config.yaml
hidden_size: 512
head_dim: 64
norm: "layernorm"
positions: "rope"
rope_theta: 10000.0
tie_word_embeddings: false
init: "normal"
init_std_up: 0.0215
learning_rate: 0.00607
weight_decay: 0.0
warmup_steps: 200
final_lr_fraction: 0.0
train_tokens: 1016000000
Each number is 500 + 25 x the weight over its row's rms, rounded and kept within 0 to 999. Layers, rows and columns count from 0. Numbers have three digits each. The size before them is the row's rms in percent of the matrix's.

# up: layer 5 MLP up, 2048x512, rms 0.164, rows 1643-1662, columns 448-511
# down: layer 5 MLP down (transposed), 2048x512, rms 0.0973, rows 1643-1662, columns 448-511
up1643 100:509460474501501439503514492512478528541501492505487513504520483487494519496502497494516509534535476504455496455504482499463497483503516548475501508500515473495465516522517510479464487531498513
down1643 099:466503497475473492505509526450492456519483555504483512464543460528545482543530539512527553498543531495459451484482518540518521507481458473513467525510519477522501491498503523495531485505516470
up1644 106:505512500480496498466488504517522500480469498476471505518466487485481481503505519481486482519510491486476499547492543540510478470517483511539512482538502493537501503533449456497514468467507506
down1644 107:464509503468482521498476510493479464463496490499501466510475507533517504558468499541525479479524501488519507484550494485494484494499561480471487541517528537520477482514504486520499499495463531
up1645 097:484495483545480509520537509510504506451528502491533497534502548519522499514510512504536487505510513559517503499450525452506535549493515478521507547503474503521501485468474513486524456493515532
down1645 092:536525566491502510471503524519512492510541477523508492545497480520463504516476485457540442499456498486542478515479480491540470481504493488525488448458532529512524499518518477525461519509466458
up1646 103:521478501471497556513471525518534492539488548467477532518515463543494506490516465469476493504469492547510503470554482488524475486471534531536517470551511483504519509455523473447483529463492496
down1646 100:526495494473517499453472494489495521500496519475518508523499511481480479497478501518498491498495521512498466546497523481448529498520501503492550517461526526465474490503505532482468506490465522
up1647 108:523473471519533474470506517518490486512533477486507505448469503484493501521488500521538523451490485473509492505496482502514505540483501507492487536506484503495544480547487487509535520532491525
down1647 110:483496480533503516474462530514511466566458481477515506473486498454492483473481482533542493484507491470492516516516520509495495505469489534487487465480456509448451477490515507492530493544491480
up1648 102:524492443501455496493504528549487462505464554496512490483529531517474494535469508529509511513526455499466468527508470490476523498502547549493489449486488464472462489522486497482546513529560516
down1648 093:472487521498523521558524486459490524476513447495500468513504486490506500482509497453529488470471517524516550501487508483504485516479480475522487496540529550531544506529548519522474487468489464
up1649 104:524525471481501559458516510511484488517499483484480506514483491482530544492469510499466520477495464514473515500551523539440556507457494445496528468543501528471532426509510465504492499456483509
down1649 106:534513531507534477515493457527479497533512481491500482501525498530450474483460471491508487442484506454510429526556505553513490501485481519490523487520494547497474534482525544504470492523511473
up1650 092:484500479507511495517517482521531484505493488487498479490495581508513504503522513491498460517518480463460483512470544465467556476523505481481503488537514484517470485508480503509490498496496517
down1650 094:528478511494473498483472442533505501537476485509487521520525484489518501525468481499492485481484519502501492485471518495516506508495540517517536517490500525504510508540495504441545477475479497
up1651 097:490498495465512527488470514509536469517528468570468465490517585511514560541518492508464455474455462502494503530481506471526505521531536511497522495536496509439506463534518512526543508521494507
down1651 107:498478468484533472563497497475451483526487499504511487491528485491529527475497467508484524529526488527480489469481467446478493548519520492510495474477468521487478479547498491527535491479491495
up1652 098:496468457498475519482494503489527504503516511508467491511484484544511508523473552510509462519474497511474514493513474484525467522509503506478488465489491482521523541503495545485488504549491494
down1652 096:558484522449503481503539474500501499507495505466528506488492476462477483486509500484515502448463489520492478512502518529565493519503444485457487582514509486498448454475528527524507505487498489
up1653 095:518507506556472500532460518513506472497530528521477533506492513509518450502533527498417491489522491483493459507485471510504519524457513510499512486488511505458514478515531518497512489503477467
down1653 094:483483464492502494482531489454503500519497483513507469467472503508473507518492467454484535543474537452513506484504532509522526526505468462517508531507517540487504544486489475524544502516439505
up1654 100:467516538520515488484481510520496504556491458518471520507472492489458527491473505446514511535472520545456506482506485501584472499516500501500531448484430530513469499548494520456525496499505538
down1654 104:529461504514544464544510507519530526498495526490475522505494453540507474500483486550517562465517453547496494506517475482500493477495477501480500498466488503529492477470522510485501474500496516
up1655 096:496498532539533518503496486488452517487468538491504500517483473468518482486477487484472473481530481553437478506470550500512503502482510515468513470481455546514474481527524487509512513504514498
down1655 096:501454464447493520515472501522500509533479476496499497495511550503483581507451513498523513507489506439523513492495433492466526513482508497479489539497509504504473472541506516501458469503518515
up1656 098:445476534480510503494470512528487493535496529488470483507488504485497551546507548459470485492478534464503455470527464499506484514514512526496519468442546537417468501508506497520502516500521512
down1656 098:537469526525471487503527499472517533472531501500498521519507503500504489497523474515504522479499483512514518490458529493487512467475476463514498520536462517575508476470526514494446445490478492
up1657 111:554464501438523511487470501510499462534480526489545524521493517503461462503495468523515476502497531503491498474464499521524471509527473492474479512491536506517543488480508563492463506531499536
down1657 110:497506532529504515501493538487501518527437484548476471515487484526513510510532471488533494471525467537523492503503502494521518466478514548490460481509478507521487514530540508499460492486463446
up1658 116:520538538501479471529533472553483490503508486558506538500515503484473538475450531495501479499493537508524482526520521501531428473520480509507562503485509490483498477489549510535458485542496529
down1658 130:522504531468485491526538460488455488499473497505520510506486471428504482483520543535473486523514466534502472512482495428498497487515486492518517502478466499492495485486533501553477470502489482
up1659 099:458469512510509494495516530460495434492534483468499472535516500515521482510529500472467484510461534521463462517529527504451453523519487425485518499472533494535480515509545507465509542451497489
down1659 097:529457491474486442510504518532488497495504479461521551479509538520511511489500507476459520510491490510481486479497503519503533472501471555487520486460519476479519472454445509505522496478549503
up1660 102:474499493497523491506488484459486523527492477485560479494511504548503501539496479490526475536437500490553477519547497481521528487492530465473493522511516455490493549503487496501521520490475471
down1660 104:502451493496502524462488517493450500489489518498502545522484474506464543483560529471524516521505565556465459524516449490499513484556522491472447533521460506516498522488512489491484528544500526
up1661 094:487508482500500508504523527525556506476566493522549503505466461497541486493509478499493505486513474468473506501480486481538484473536525482504546492536495571454498526485508470478478503508500500
down1661 092:521473501485509526522480468526464488498480518479465531486528530478457503482477531537532436466508497499531500465488542447443490523488525510475532432492486453515534462491486496503462492464502490
up1662 100:484494485473473526514476535475453528510482492502514474497520476491502500477482513496510529486513499470525509533506501532534507498505537480493488484513479528520498522508501516497445504524467503
down1662 097:536496499475505488539470459519506515462481480502482485516535495523479487518503488519459480510479471458533556474472473484490514484496475494496487501545510469514477473525486477535507511510498512